Weights of a small GPT-style language model, trained from scratch on English Wikipedia.
Size: width 384, MLP 1024 GeGLU.
Each number is 500 + 50 x the weight over the matrix's rms, rounded and kept within 0 to 999. Layers, rows and columns count from 0. Numbers have three digits each.

# down: layer 7 MLP down (transposed), 1024x384, rms 0.111, rows 759-804, columns 0-95
# gate: layer 7 MLP gate, 1024x384, rms 0.114, rows 760-805, columns 0-95
# up: layer 7 MLP up, 1024x384, rms 0.119, rows 760-805, columns 0-95
down759:457653519475550550561531503514528508518472554388466476484606436569590575495451529525560480477470348465592549525439468444464551525389534564530507534546500540443468541557585530405465445530564506530585450453510484534527491482504516511492531392516540533521498388510520530439509480430361460504
gate760:579523474435522516414455443448512567413414585468561439529419543540517563418554478548625546476467449416454501569511474494429452522531434563499547556534504486593463448458430486478491501575510413499516464592403533524502603533541505447441505568489481464553497466601473486438595552536500522466
up760:467495501527450498534444532476439481518519485517480536416493498564475480443452467438544481525546418501545514600423409486459542473423480486440454530522538536524523512521573451490505445518434535507450524523519570495499446427575472531393449471448536505591489519527499502574524482501500429460
down760:511547552528510497551439493421451476454460471460534518530564485554520530509465579499440557584534592540534472448416577453497592524499495499542541479536441436568522532508478584440452525531501574464498535450569559435566588501444609458467571587477564605515407559367511506569593511493452461387
gate761:494494507528543491502446544399494467507425445479503515508569546614560463519499548506469437513449446527469555582638465527521505493528459545458483560592504510415499502510500517467459565454499501480464527487582482507336632553552418538563471463547482538535518491473434506486510528430515544529
up761:470441535524546420515485458454470512556460465499481508440487536509515511552434536439541518516454501581494541456522513458463505538488526509485509579586517541489497478432451539480468613494439475472445464535506515519492438517441449494558455517478492551489590514442508548494531542469511541453
down761:466561491497385530535512450481338475479405493470429489548403439455536489515558549516509470524488555562556538404379615435474478452449391509403456535570548532520515447458459535478518512547529452432513530441477454477537441481488391482514488536521496472475468451474513519579554535566496435505
gate762:522505497481458481515595467594603400483500512433444581531438564547589534515420522525575564473514418439543530498527514459491500455484598382475525543534536540526464407574497411468554487588396474532443469582537480386528443547523520515487505485540560444565462511539460496502634542414530578453
up762:612528497570471502482435489472561516499471483585597439542582534451473500488512407461448541507394551445405509542433553474544437494428544567545530433497562443479494548415465514581427510469496438354548540518510445474478484585446487496629425459372514517487440494529474413493484495509554441443
down762:511463541514534435540583483510561504485445558461441495537587462528445455449544495552567479496508478545492566539548527462587523518454447576558500456604438489477619534441555496455534459510462545515487501438444426535495481512491506487438501539507533549436469524416495575438449493532528467558
gate763:530590467475482515518521564456502493504423510451478464562473419542507489505452583488525510525480477494458532517578402520529511507476504569574510474437562569565437469490432505543525367528470468484552557450537571481479508520477523482468590410537584508505489504504469495458454493515495533522
up763:511506458454549594568478575476523502525499523457457475463501526458499451488474505548463556409576544506515405493480522452518465430479478542491498478444486492439531496496498473437532469489501521556482531492411492495510456479486536515457525531508509547530493444505454532457492504423494521547
down763:522471479516529421498518394508532445457574491495546455525501458527589512602556457530443560499424491456521513458535478502455455478499503445520462528511623438452453505430489427524450511537474506480466437465623522425468527570580442623524448493539486561455495488421564549532458413533453477488
gate764:415445529464475649541539547611508571498450481511463476508485537451511540482469474499476602563450434565566567456473461548454582472443391431528450471531481494546490431508563453490534465499484528471426543537364540451572500430472489407558477499504508466493479559621521469495553468498532458389
up764:557562459577514422352430487433525550491523486540592479534525463578534498477457596441491531495590457520350488451492483503485391408457514517429465525508500483501493495488520449519460522512508496470507475509478540501557472513443509516503545473321403458529455350438545520482438488452426544505
down764:568498492474605364429455476541458560417554545372527518437589549488515549468464511467405486561487529491513404524413550442513490499493439527480439480551533426572550442501406636503523368504614449468460467430526529567576522419539394505498544499519506579434523464552492482490579563518536539464
gate765:491529382439503544501516606551469460476512441547544508526489475504524463475551464460565423486489569550492515624495483498438434557395501512506495481545511481504482535404400572499453452452475441469492555520429520467441530555519471483456491470472416485501494512454419451485444615454455456484
up765:490529457355459565574482492493413466517549593554529504402499475420494554504562486527592513422447499430490483553545442475548551544436456485493583490495398420483478527438564478462546403541452536543479484462544441445529546435472516497572533571529460449485429506472515560569504599510526521482
down765:549461492527558482496417300492490534440441502491454456462501470511464590518508500519511481601489483434451604414556443463496476440489519472585483508568432465408503399497457515429487476465519437493431552599500394549496564473476450451506482528463525419599542646406431501522496489503493494469
gate766:531484463534479603441525534530513493509419448536536400634510462559477396508535412374487453443548507405494537530473544530456475458574448507480477543558531490520527535538500464596494552503458601409440511567544454496436496521509523498471508536491508544526461509579449494584483439467456525537
up766:486521529486527473534406522495438543459514498486485543392496506483476549510483528547496504468422506477467427472533470480524497467546511484573484479456446523489497547447515455493507482563528579537531545660501430588511522466513498454463561476493527427522508524510446498544585502515473551502
down766:479487437478497549524573464457541553470487475539376407467520453448572457480399436476505520406540538436469537528494513521437444430420452491536445511376513525468448508474461497493421565555468532617519445462591574555556400546527480498473586453533653508580482486523532479561589457456473571470
gate767:471502561525539485571484503484476514463536470480559432473499480572453499474600538506550432494411498456438492500550511542484464495547496462438568428478518456460516411453478538465565480417526514495537548657534476517496423485350478494439438533520443493402535476520511576533566510537520499519
up767:585523531497533516548500453478474494442397403417490538447443421495492561465529521448572520544522449455613518608478447374545489465545503573536467478501489383422487508520548463524519570604410506413517428506511554466463559480490456476531424552569518463535521528511528531534496584508428489518
down767:486504438470635446432504638477548460581507466483476439499552461549591474447479488467549485535473568537496484451544548495494523552399544436461519357544532378495547505505572448451465571475565404512514489457487603525468595607511515517508502429448465545522519500577469476485425641489465448465
gate768:477463529522486523417514486499572572496530476557532509492513520444448492581523556402531489411440539516504606500471524502492471529528504420467487452424465530485456529543468464512496515576512532420517514504471475519495430531509596498486497566375419507455422490487573464488539488518549474488
up768:565424540475574494512511483608572562475494498495502523491522495538511499529519490437472508521489452491473499555522541443579511441443515494454510492492509438582521544528478473475515477476536524534481492588460509431422544478417498460492473622450514372482478499523495523486556458569601526453
down768:468555471495511573579558512483514484422486518515452537533426466529458406491465522533533544533487480501423470378540538501510475532510504427492482564515539466495532541537368407428525521572513472523540563528488557572403458503528498540539467428475514583558558498531410573466429466484503518525
gate769:414503477500499514464523556600511441538471489420472566374485532481483499549511501382402435543502458419478543441618549427626504405591564541542454448522553470517556545593538504486464446450521464436588543597473388627573549461512400447511540494506514464561441466631540464538528414436463456495
up769:502486501458504564458466481569588523467395522396535528494438368489395542451530435488506485524477537488536529360539551464518621494589523616630416461582533512469535506489639413521404546456453479570527510575464486469604511514507489517505463520548478397512533518444486555554495394500443501440
down769:508459426458432424557555525369419429410553541477443447490547469457420521524478558506488462548489561531495522519457554523440495491388496557486513450474459510496521535495482503495482531503384549481497505430545462484571416560615429536490437565565395487487479519493519515489572507597531484547
gate770:525504458431427474465571494546549489526534424497518502442548534427431631512575448551483479468509459551458585447497468481478469500459519575570492474474489536531635505528521419507521541512533504452511551512482516454604589460441503493423510536602588501502537505546518531583435458494552531445
up770:460529496549419522465511472518474563503535566469426560495512528505476564543544502522556511505485425391581512525483455466522555492485436487510568470474548555418501472497529568493511497499524534515517517443525456461488549470537455512538495435471392471576506504481420544566545540501428388489
down770:488568589582537341615484445531520428481539488441550520443484553465596396465449545466407500443451527534494481391536375529525475495584548513502485449526462548437505413469499550405506490526597458425387387560551541625558532532471552468497580509569481577542639433390499637495429535469496592566
gate771:401496451551591475497505507509542493652599468545422468530477620520537449524450454580490421497422458426486428402408500528480468524481443513448537554470502608436502499519615555563516434575524469466471482455489574559500651527452456489567502579459493515508495530517368477382468480524414586516
up771:508550558522532530417489559537455473437540503451484518410541499482492491476491488605595520452522577499566376380475484575530566489563578590464497467575669467414475535432486530523554470496498601534535478482510515560565495510537411551517536488480482421440505481454462490505568509532489467458
down771:502499593475485496463508535397519531478442490564534395482559334495507598456506576502513458488566527567544599506449468407504534481525502481522471474566508440506537466582455477384472480423651436595538584521522431460491436486542533506555373530507544550458492526567529609616490476379516534473
gate772:518482446561451453480507493539473636482570503501466427445451402620435490568576501506519483609510515527550502478423456515536483497514519510519509499487513503471627495502460500528411461484373481436464468505494477489523418473510594455562453463613538493493455473511440510491516507488545381446
up772:554553545569455393528586560568506522493554474511522417500496492519521416450414544510493470483543497563517498628494511564542498449522469430506536570510494544506575573462472543470487578522465468439419464530506457472371539490484537493440553490452504597509529448527547431439502484541441381463
down772:477459539536402407507486445503515515381489553526544439452461447456559479425587539469519437606533414440506545455507455471565564500537442538458547463417455438513498439488472522492501525468477442463453522533549454512560522447370455536484459478574548470463544497519436514445524518476486508442
gate773:515425561520479446498471508407539557426490537463497535599454438477459491526530527500431454579570368526558481468561512496537511509451438493487554554507483516440534498518481478522411542417558498491528548564480417418507438569561465503543581554405455578520465556474488455431531496546540454538
up773:578485466514556482481494400532583512500570541460590530495542524494610451499459440515462523449528529432465573462561474544492489465426512548383549535602492509477522593554478454448532439563510407451456510568435500497443487473517453508554502478445556535516467520552510551567461511484553569528
down773:498503483531523463481559473567556477511491536442501476483442541463430430559475544442492410563521474437507451506525548536472492538460536480418590481504461392517523488492476475451418504501480403455478577543506457469425499462541443560468520466473471512541493495402425520445425509464482468530
gate774:571435381533459410519528514494474506584524467602441489538618455532597504396434555519507501580508550523548503619498499514560496599602478509511603491449607529525502464444400419613494455490500554476584488574456573466555472479516517482504500460459538502526450541535536536535653571527482396490
up774:589538568537498477594542547535421533546520491462504463440517482514437502597455475571446560479536466410556470442651432435484491435617549453563488545552433475487532464492552492484578547462458503476453492512529437577406446520488580445572443524690496519608465505557518518501480437410393507529
down774:507527437540449534518553420540517433458593500465607470518489424558477493555512503551485447530474548380470511485462510472468500493574579482459589559514451457424478555466503504461509492470500437491551376501596444478583544466525482495549533488546499423465495533514400387475438478496450468550
gate775:537479485590476453486558496477527432473495550384481579517498452502576529407470494541395476511501608534505486547454421469506557511436404447489481482519525448482471532503495441439462579514491418599510533460541514549464488573523502503432471469473436602537476538454423585436578537477553521456
up775:548483473448517603458466420502464441509526480481518538464439563478518488481484484479501490508461474473447507553528513465523506458519561451474441505651399448369571562475404540527549500521539481397480455461520500515509512520416536557552445510502444521438485451454595529526450546628528524494
down775:536384465469487438480523590409554435372524490487510483497558480494554522494516589456480457421480456540478502535473485587616453534388593561453393500454597558376544440573501403575448557443401510578502583453379501501556449553577473562546553557513514493553497502507483506495625438517479462520
gate776:370491603463478557435563562494574447558480513428589402427499535580491511428528521450512492516529490486469485534533542477507455449491541456562451483450404488410543541471490533464379520520625605533515482521497445428541460526548493467477452552501433536556483457419577550509571461485582512541
up776:487479427573483486558500610522464536437635524546492572579516476450485444510481572452583517623469495487390533433441533581393546429531593520539514483538554469426540373469464642413528436532423453578500510498535484513566581503504482535564526489456373451505502492533456526439472412484482352500
down776:460490547483480463578563452489462482502440501457526504412464521502566486504539488380475494430572485486538536490501477523597488499449494512358542557511512492505408511471628500495516536422548409489451490541519445458434535527498440505442564447517575462507437475524490480518491605526553537487
gate777:516452468569576483499484459531476426438459408484598539475568594584530540534574456480546445438507496461468471563513529545454433441592491506443504475519518491497475495461483477535459485518555569383469542411487523566498435576468460577417537495511428449553456447526555458573506540443496507458
up777:451460504521504541601453651529439444425513513466514607444511533517549513451494480475559518440567549652494564547508458511528444510491487520514420507548579543515495503451456570464482595495543526440499521382618522464527468588506464497456488578515549527534499506484497450462450522534442580466
down777:538498482518512597425620482504442462496571515419516532476466551432422477495462533428533513574499544460539439481477499521525521481447471442327552539516537417592436568455544512479458405434391485523533558441454546577399480483529565558508573503435453530494516436547507571516602539493515443544
gate778:600481510562510462427505472442528471507512497485480427531524441492532623543503545490463426522496528460507496463501469446431406522530578563500467521537507476486512519522431431403434456471520512493506558439552497444448589497552467455502550452552426443578438578464538454440453400475548484529
up778:441486456428538482466482549485462544533597507497460529449455432449482503470436508501485535536555516482563575494478512456510459427525494520503408472468508456530573462513464504517503492607539477463466532521570511569560421600496460438468488603507485403442415502524456478488534537474476420555
down778:528510452569432435538482499450552420473427527383508392483476480496436475469543524508527506400498477419486383429511519468534617469577543553507523480506553517552399605477415496475502475466494552545508509645472559465492546380524552553470494501515450525566513469537492465515519433497509560495
gate779:485485475513544436456533459479518524478602522442596491555628481543434506488503462537511515599522431435496500472478469453411458538473435603517485574423523456516519513511495500415429535502495431586524474534471396498399473544495471527414441442433477536440438553559456344550440482494504606541
up779:482526496526506420503410471476471591433474482510608489534519554532437598454420467568485557412519540512442559495538586579462544475468436528428506509485503473539510458410497524478540450437543541482548441457509495515561602589562404460486535530458370556516498483554431558574492454473519495487
down779:492476530517406522540505452604505502495477493474457514472529580559479521499517506390532503483470495478534563515462436404510513510613536463462520494572494522538514492525485501478555532575600449530471428461468522547512448455436477513503535606514434493434461500469469544419573454419487495485
gate780:525522509448559432491486533549596501431549509434522464569571504460501536549510534522522536551498453451489493568488489522541435532500490495480499436436500450510545472447521472535471517536447458443447477518537484498597574490466495465507499474556544455453521533530477527403492509503528471491
up780:440551533515518437518553482466525530488466563542448602542537494545505503392493527515585473450564507565510592422445540471450576444586508549407527489569503487590543457526580475527513499466460488572552570472505405484524479428494500523427512457498469514526411529381531466559488493518574479460
down780:482483491547581511551425526474474501580638481503620508464534555478478492507490565456468465551564509512507417554552487464555470528494552436456499434494452411509580426496596566557515426542586532474460506435393494523474440469471597449472567527447507449540600548560445458532480498489464411546
gate781:513556591471490442529508507490466393487502578530508569492542452493535531499448513608426413634545460529464557513501430540614562425570472544462500480457464518610448382501503487490472387471533482522504405455485541495518405490503493499465515546576493470468484517450480445478501479495485454463
up781:545584504381442410494477457466521525446566497507424463597484508467485456474481506429456523620499614532633494470477455491505542446509463429502474462451455501598491408440457559482473498508436487443456501474454520544529470504459475426544514486487527463554461496518465477453525628421526423517
down781:510400521474439517477531509530514544594454504512595508405607473447564515481538500470449581494472410505509469557524454442449461524502530467566518477574476467448444568515510491435475524458509460463458426506525501464552533578430505523507429525467499589454501481575490451526524470513411483533
gate782:583491478437494424427519521530506520533437561556511604516492492456440514483514563519559421461541440685463525457511437449505522586479540475593505509534644440458495504550513600526402521483542467475436589542539538452463550467502476582463471425486531520487530502443514526550515443429494549599
up782:490515528480501509550524495435595483491553496502504461435450493529440487520529433553447542575573568466579464542515620465607474514463473508495516535450531641488436532537523463426508500503445595472503409413471471446512550531495531522496464529426508530512503547467475505405562518533546487433
down782:495466494505418527595472568520491505415479537435513515386401520550466567517402444524455518501460578583517596599498492467507490476403527532435462429467434540445469494524505323395576493482487494479500385456430544454571473561463447491545588532442561473483484507457446473540469636688540471418
gate783:602452511506571481500454591511517594442437448487537501478410455494454618558432568505422451476533474455532531421482551413579487538475548463439445475532489540510496528513566496517458485488504525382522570540549549551554533523526468522527476483446512424463477458440540559507522592490575417450
up783:534539529550588464420588596572518454555492505445558536530416478439492490494443508498445557448476433526494465532595512441537505503432488417449468524479508496515463589469576476454518482441494594442514528513526512455553556364473390492504507471455586476538410385532528461501530531483513460513
down783:451468464576497514484533436468614548480507488461520528511427510525453496504476451594446513473573467510426521467577499393553529415395504489505537459524596464502519417567534577474531460510473501502513494498458498587530595425562441538568472521430412435543516466451488501576443530491552497572
gate784:474498539572535504596403555527421514462486462411536502495491447535596514501458396546440470471470468452570470498503464438409468488478553534454466511377523467477554527551428456490511596492470509485449467576479552445546450491577498407528441560497407560540503568397458531521477572482487430392
up784:551522528440447566573558478472522475494556463469409541552533539556551569551519547500454525451547505523483455440439482519496489409473533518525566535471518575503520463507519493449541448548504573496443450512533476439451457457566498548510469527541441505506494469461536476547475512513644323486
down784:558532470463439510418527341517509499469419498590582482528488528522471507522499525605516489489447454512491584491511471529591538487503514541515487579467380485528381488483519539485519512510456518532420452496521442602485538561391568579474444498530578539420422489507535426559549437561515573579
gate785:517501455497458505445524484563419545386526482488483401446637497456507516550510595561529474547551496390539569449571441288504530488490439418508541520510517391516555500570507366474517428553449586554512420519472583460503437513441409552516445512482492582594426488523522631442603567519520445440
up785:481517521490587511357531461465611479550524521528434504468503528472464398589458501496606461450436620473591564508496501513571576546401471590545509532522516462393526382569453514532574550530495465537556518452505499522493638408479441462470514506588470534501358555500486562480397505479563472494
down785:522526486515423438528491533492417456514455580507487407403507469513475489532521504540642422595525450433524466545495531463467495393514460555588474559526389478509554595501502419509573376468512586431443486460542475490454591503465450519485534498550406477584512471402531591543458622460526551510
gate786:495510432487502515447478583454493503423592510518412470555464423539470568529514410431472561471454566440496539452485549545494501575524593492400524429540482450544530416558533568497580526600356398533527539517512472526589499564538589467514526488524433566524517470530446559530527533498587542506
up786:478422475510521414539537416550543547585491439483556555425486410505531501563495470428534521454460499469477461518502455509534413471465535430420562475546512604526471474549426479428569522514493680613445501454497403487459471504427577558450515485485555535489518507472481644481516502500454488458
down786:372536582521552582437460481449405447594511617516577542526439510513440425467540552560518565499556448413528509493488420517588527487541539593559480505503501484449476493525524484580505443402472497502487468467632503478428565502490433499479517550529492403469475458473551473455491402444442410396
gate787:562535545501471456567504460559479549554496337458486509426570480472543555573616562555538485556513460393556415457505448580552530566531462541442566512453474432516461511411466628519522535462557553495522475550542502585554417484458626531395471549382480485524553578523473518402428557492586487577
up787:523600448564476517416518492385497429444542519574577516434530599442499463497451452512495507555528524510527496399497566484456590565510489494552483610494489433513490594509573500494429504533516561575421440428522483471426462486471475562474565451486474459515581524586448587523477463530587447427
down787:518415472550493490424492437506491586488592542615430485446469448471481522527447508507530562592382503545546606483525482485509427451434463405470540566460493672457536560434482440476555590585541515503525484440503544544515359489534424487559505517515504493459421526517538444501499482621499546450
gate788:549489557457539488462525503535443442425516490560516612491570491485545459466536515463541544551554470598398579498481465531437489466566413501536500580485489508516486443469516525535523548648469491571537483529418544517505452512559526449443541512474571423539564477416477373538472574441553496511
up788:476501423585536520527551446480424476564525536549454549533473552439487487450470478488566574517446479589428467485498459464388612437527423503531472482541509471467507417480467515512503578584508516499554399414595549506489496559484486529452535470436553489544484561404400517537478538444553484482
down788:567467535433555494469490543540553486525488498530451530517456430566525566510565481450423487442420383528578426544508560526421482566540549435590471548524513511534523475558500517561513393529435554394343512438492461486476462453516420572455519505581471533456490554493536619470517469521550432520
gate789:492423482524495498468516488415537458516566451492470515505480418472501570453526460449466499488509485509455502483544564536568428505509455454441573542486512481541500476525523462387447416470455532480550568524457467359471454427457493534538662523519396478527463498466554519513494534465478419466
up789:508468467455579573531535466516482471552548469435510507491569573530551512465500507448433463489475447434485404562554520447486574541482534457526516527433579497509533541474562543521436490528560483524457573468483490515524479497470480534478599462465477484519548545504523474526514468554442529482
down789:478512505503444469553369533502515499536455504556510498624473519508545490603446576453560453472584526444522491545442498521550520510460460527473478469519567546628498434487453464535391500507440418551514526548503516479486466528559515511534519429589524514402541455519504568561568416530505502482
gate790:531460441513508505471516542548531444513519502583534389533477486504531507521469487483451501586553450540507412538560517497543509529503480542566554436450474548509613451464494516493356486444561589513477425442595464447564529518445507529530482544457459436495543618451495585500482571495515597554
up790:538531494564481486531552520479566497420413560523472498473458532481462441480515484402457520452447471432510510528494406488507520524512499497494521636511462481584491548430533459572541558405541479445570499446566533561567476453564627456446498504493529441455481435510480451373533415542504446475
down790:537523521503426500477540485415485476550486531523514547441444443520458548439452473491512455494580484491560435439521520486490440525502517482492499494605466528395606487547511526540458490590523612513481431469518441551511523511563467424475521539455599441461509508485467587474525466506602520513
gate791:530555559552481580447376466544492443537503492480477505594498512482489422436527444498476478476527536511424480536472493535505434533444402408436520522527448630501513504451521474537469488454442447503534555518587445458507480486478532404487511490406577468522496435474550477582524518488541459496
up791:456492483535513531619466523512393458505394462502533558425532389539535514505422479467546450562479544470484521447472483499457446460414562516436485634536470439652548516452536528466481489536471563612519491534511579551477572511456444518500552463553459527511545489463523508524530442465501447514
down791:533553579555557544508417512615435446445544453496446476465619515443530572520480459565519507461499504413546491490468445465608479500459472474547471577526568592518543549487582494455451568514451565408437448485532501468517440446566438511542486452517567512507553442573426507487369533458510533527
gate792:495466468585407462520457533479546477537445418458465512469427569490481544535499528515561480522494460561528545475471517503482461519433497498579467452481513539563571454570454556433529475466441480537529534496460530607529474559482541526518508478569501491529449467564488362445570493519565537606
up792:529552507554505439561435576513586497552423628498487530438518444527398442625475497474574524459507522473444462446410601512501596455521476492594427516511452530379527477476473516422590512474482556517459643431446532504576515508533424485488454489496530535507532638412478468454495523504580595479
down792:473540569557457532498496419489593433356507442484454573502564516454443445524534433551506491448467563635464494466512517555472405440450578526527603507511542469472458534561466421582508554423537574526418492420523603491562534509519557507502511518442564554542450596631591400468371538499585492476
gate793:473486502453508487580394510525526578525515458482537468461571528505413534444533554492459473468402477474414523494455500474534512498460557488532574511526482496539564486487451490520494538509599507437558543559494527521488538417597515426482496461597457414483499510508486572588470521480557466541
up793:480507396546462567531502469572606484506504520512513439465495513434394409487609493461375518416470463433496486482575488576477499493503482454578527424607483468511476506396475503457490536482645509445516472569572536483619576426501506545499550504536430439540534484545563494455465478489560544393
down793:501439482420467460472522567449548593530462470541638528417474411565521439537509510480472528479493483465529466472453433465483550411522451453432540478622562548599508622459547514443478502579505519500401522453499534509445535366461426516444503570484538449528446433478474562522539515481451492534
gate794:480512442513464430452530496354500523510466549528517486494585452541479594535541530494534592495495591536472568537489454424483543516483470503483542560568467499574454398500522428530473565482519506532467377523497488499562487513478459437500502447553567480547434450457488483525447469556500409440
up794:395553546584483474478541514360364577531525525472581537432517564537492532516533448496534517500489471516493518478398535508475585531530444522449529488543424488534450476448489402503522554521481463579489485414542551500518505522636505525547457524542479533501413479453532521431482450522439438531
down794:485495493492448436508542475450421478543551498526449589471529521458375466538510470444510519502490475589463449480435455539450484504480363375521548514549439540538434410411485490579518497337454463461556549569540614505519542427627476509453437542425459520477521471576529448534506491509509505512
gate795:549479471571544542476472520490502575476619502475560523519508485517548436535569540517448482471408517465443469564477544455465463510554499459626526493556503582486480455391519385448541350559431609604473520525497555485465473477549608546482519520428536471470584527545413530452479570478534497530
up795:525469572451478500582522591536587426509426555478483538516499473507438504495515543422454527443492490505403520459499517417555533517540436543418483447557457589515449550412564591462423570453481484514535477595527567453463533464499512467512451506526515446535499538483410495456574545465507457500
down795:444512559593506597474457443534498513515500539455480452472590453528560489555414585555549421548460585517510418552418468498504456450556515460523472661452510427441562366443471423481454518523552528544514465490520369523492366543511532527515549559475450553447516456473508582639477588479493519583
gate796:559502485521519541606501454556531494470569498505501579503542511532543480479556517518545503472420516501433491414441516539497486590517439548544545479456516473521521496482545498462531515581593495475476519563516517476502482484508503582471554560438523462441463526589476502553503465493440494511
up796:481536558522447485587516480500492468499635464420504518506541499518492428505514363480463546533461557457557514500405484426524483557528521541551422495505474519520497450533536456477480548557535527477472570529531604538456482425524515541478414513527515453457535629500534447476446470501499436487
down796:498512442450472456529534556471450507443455462474543529512542512441434516485547485504517499571556483417667451531480577533610547434468382473526401505483451472392531519429466454554526470463569457550416498496600481464469547558450502455513415565560514502468451558398446502466456440454534505466
gate797:570502520534413512468499464548570520537520491495473394494429585411521467484482447533543540438470460497551513512455554503584610583486464458558482552504542479493451478509524595532409498505401502533497513400599482476493484511501473457478509503494479408490481526458552477543510470455510534419
up797:495509477468521503431475532519529521456554513500485426461565537535502515448512520523540514501497517486510543512491478591490586567452590559500500438478543456498524559571550465480512507470498534530529542478482514437518487419506436492616528497471529469503528479594492470498522474554492497505
down797:427540466449531400447454428543450520507529477542505521480484431466406473475506477569388415433384536504543465510468490549527417534460510514454397498445442498519525543482451603487439553526369475445478421526534542517404510492451607505556499456549496531487502479566495407514470492514495517489
gate798:468523486551492624544515448486512462507471485422465493484537497466593593474495526555434459530489516559559487386425517546467473508516462528434504482554476598433518567506459563533489503441554486439534511445498441508458589384541546504519584587473473523471527507476475488492572463513574436501
up798:500541607457432420475496524473473563445492443494443518516563538482542585520566444595558543444536436533480496519523553476535542454436567482523495493569504526487462532504478536439462491545560518497546484471464455487523515505455586424549457509538412493575449539433411470504539509611470567613
down798:515558549538583495460541480543413434562510487414524470509436379559486529429475467458390444534427465475644513518520553508513570490489492360536530508596444581532498557482489535469430576563478380471502540510516498504513460458496500405500540482470446471574451431461583475522497571407516492442
gate799:396480479343525423502532479489402522493521419519558376482487434493618587595604396458489428560378487455497448523578370376522584516535486408507463590461533462445506492496411397458438589474446549441520465466386503510459446552520477517511524445473514499436495494491422558527538582473542489400
up799:409596448498405406475486470510567392478563517484487510552518584584479456507499503521568490657529537535544570389569617506563456504488597424533575546447478512527633507471470506556552470575499504494482493433493416441514525403468502399423596482442549447581488429475516502488537459442532460511
down799:448505483485503568574535463579520549431499491483563421519537518428534570485565541439529542520439407510485475564429480503575535538449438488519558539544522462456391575470536457445426552388531456490528519528451510428435487485542489537559494445559505501452588434507441497411512474508510558439
gate800:408616547410461498588547549498503457529449608462449539477514517519458513562477505486471533509423503477569555518561492518446458451485504482507471471335503404472498505482544485490448494555579508463547548477474528560469499550454407592478530484445443571496502406422461409597570491443568488567
up800:554464557582499447490573429410385405493500474485513543446552483508471488576422480544432476585488496560619543508446476469465544442390554412528504560545508508458492379500516452616527429447493534548377502624562477566561420571422479550552566498619550476457439530511527431559540478605503521512
down800:454597393493465550444497487495495615525547515518514535505502476564451508613507546443534392470458391530506534458487542467478360492523493502466519445480506513417559517504550460470468544576521530478548578426467442493361530560458434576492473475491446526441470436461512493509516420481491507550
gate801:645486585550518493432558562335506565438543568609431505487473486512479389550525492503432494435585636495548489495484369441481446410525519501568572445479375495499474449442542487615570505480482527561465446483356535480593422448583439509487505424511469505453577585561456480438455508468453493477
up801:586392603505510472587457505489512409458526467511496568433568510544467553542555480631509497501506450474478482575504388545597574479415567588428529524491465523517562577444464578403484492479516496498438464474508592513580414493533457564536478516529511396518500535449418357451451541568515527378
down801:403506545456535580528486538566508491517582546518510510473482522452552529629493486522477539585515517499463575507474401498463479563536454534476543462510596589482518489459424437463420475516404548578492524549509577480445492597479487502449458538540507520525546494573432405443543470474483557497
gate802:442528493576510454545619527516478504452466513469462518487424440499530492527501587499463472484451380498439512464548404505508498490554462483493496484519525508573541505537421468436456525526543486469530507574538527524476498448478427491551511507432438526450536456449497502595509546490513537549
up802:482510534400466447402458589541482580539452503565544435513511535494526490550514505543472492517472436525520490452512469521453567562442517512481515516525505548541514475538543551431466551529573502464524491444485491500500446517508466506516440367568499414531459543447340582457568519496502607491
down802:574503474387608514464462551395550568484510466468466425407504495489522529570500379470557405426478512550576506488538591434426578436476500502477476546481492557461402508484488492545530423520519456518574454583488536541590458584373492443406453580458431427574469548437512415614604473489500544506
gate803:551433474522525517382520497461546506436520462480453425494524422560560455458467480542474508484544518549409452511538451628480519630447383443498565523522471493460540517480498526530554446517480407406522533429521520533546500550485574485540531508495441468454439549516447534537558558539488515546
up803:564534549582473522562572491484440466479462508470490479518462502527441449497477485466489462465438430485472430498517480503442452536577518438490479516548502522594476496449556493390529411565519533582421439461523546547517529419456423512383568457498516540541515464497573455500471537546514509558
down803:530442559480501455492472598484552505491478527632492573545518641541579513497433448530446468498493449536577486519514422563526459515494520530514503496477540502551446577580479439552606430497471478567472501533522465437550483488403559452492477482434476448599448551525534545538596569469525543457
gate804:488515507550513470597482495470416465559547484496488447535546501531575552497510529450398508534528574588461460494457525549562530438460404482503541480471519441524552509470576561455420434551470512397506540450462542500476546479433490520476476496508418563441458455472534546525549611487539421571
up804:524458485455475522513492509495505568509491518506528519494469548493449501529495436545544439449447402477484510568417417485536521487481553564480539500539473522556567532516341541491479661595444576549540404566526473515502464515491533539595477549476492498466514545522485445492478472500435477498
down804:510578524557471485467527544453357472510558485460499479582511450551464518443506557524476474502551541494476394465425518510461493417468435503463449574413453504467495527558503497554460550481516511529512491452449498404531473458525521451540555525545465560432533566457482492534507524509484437533
gate805:483542599525651549443403540475534558534587518492470534433552492449521536569425482450524431486516467457512560437437472548433448480471422471430445474592495475411547430580494379535503492510548496448444543598501466459333501514613424504453464594453525406402490443434491535496492488479476524448
up805:505476484460486527477478512455485427498487465505636486580582490509536553500498592447529528573520461503438538530470465514558562475506484537421462534511470495504577571515443429520531572476479510451530544465545618413497500581544530477453559462506508509536517479425513463616510460483526508482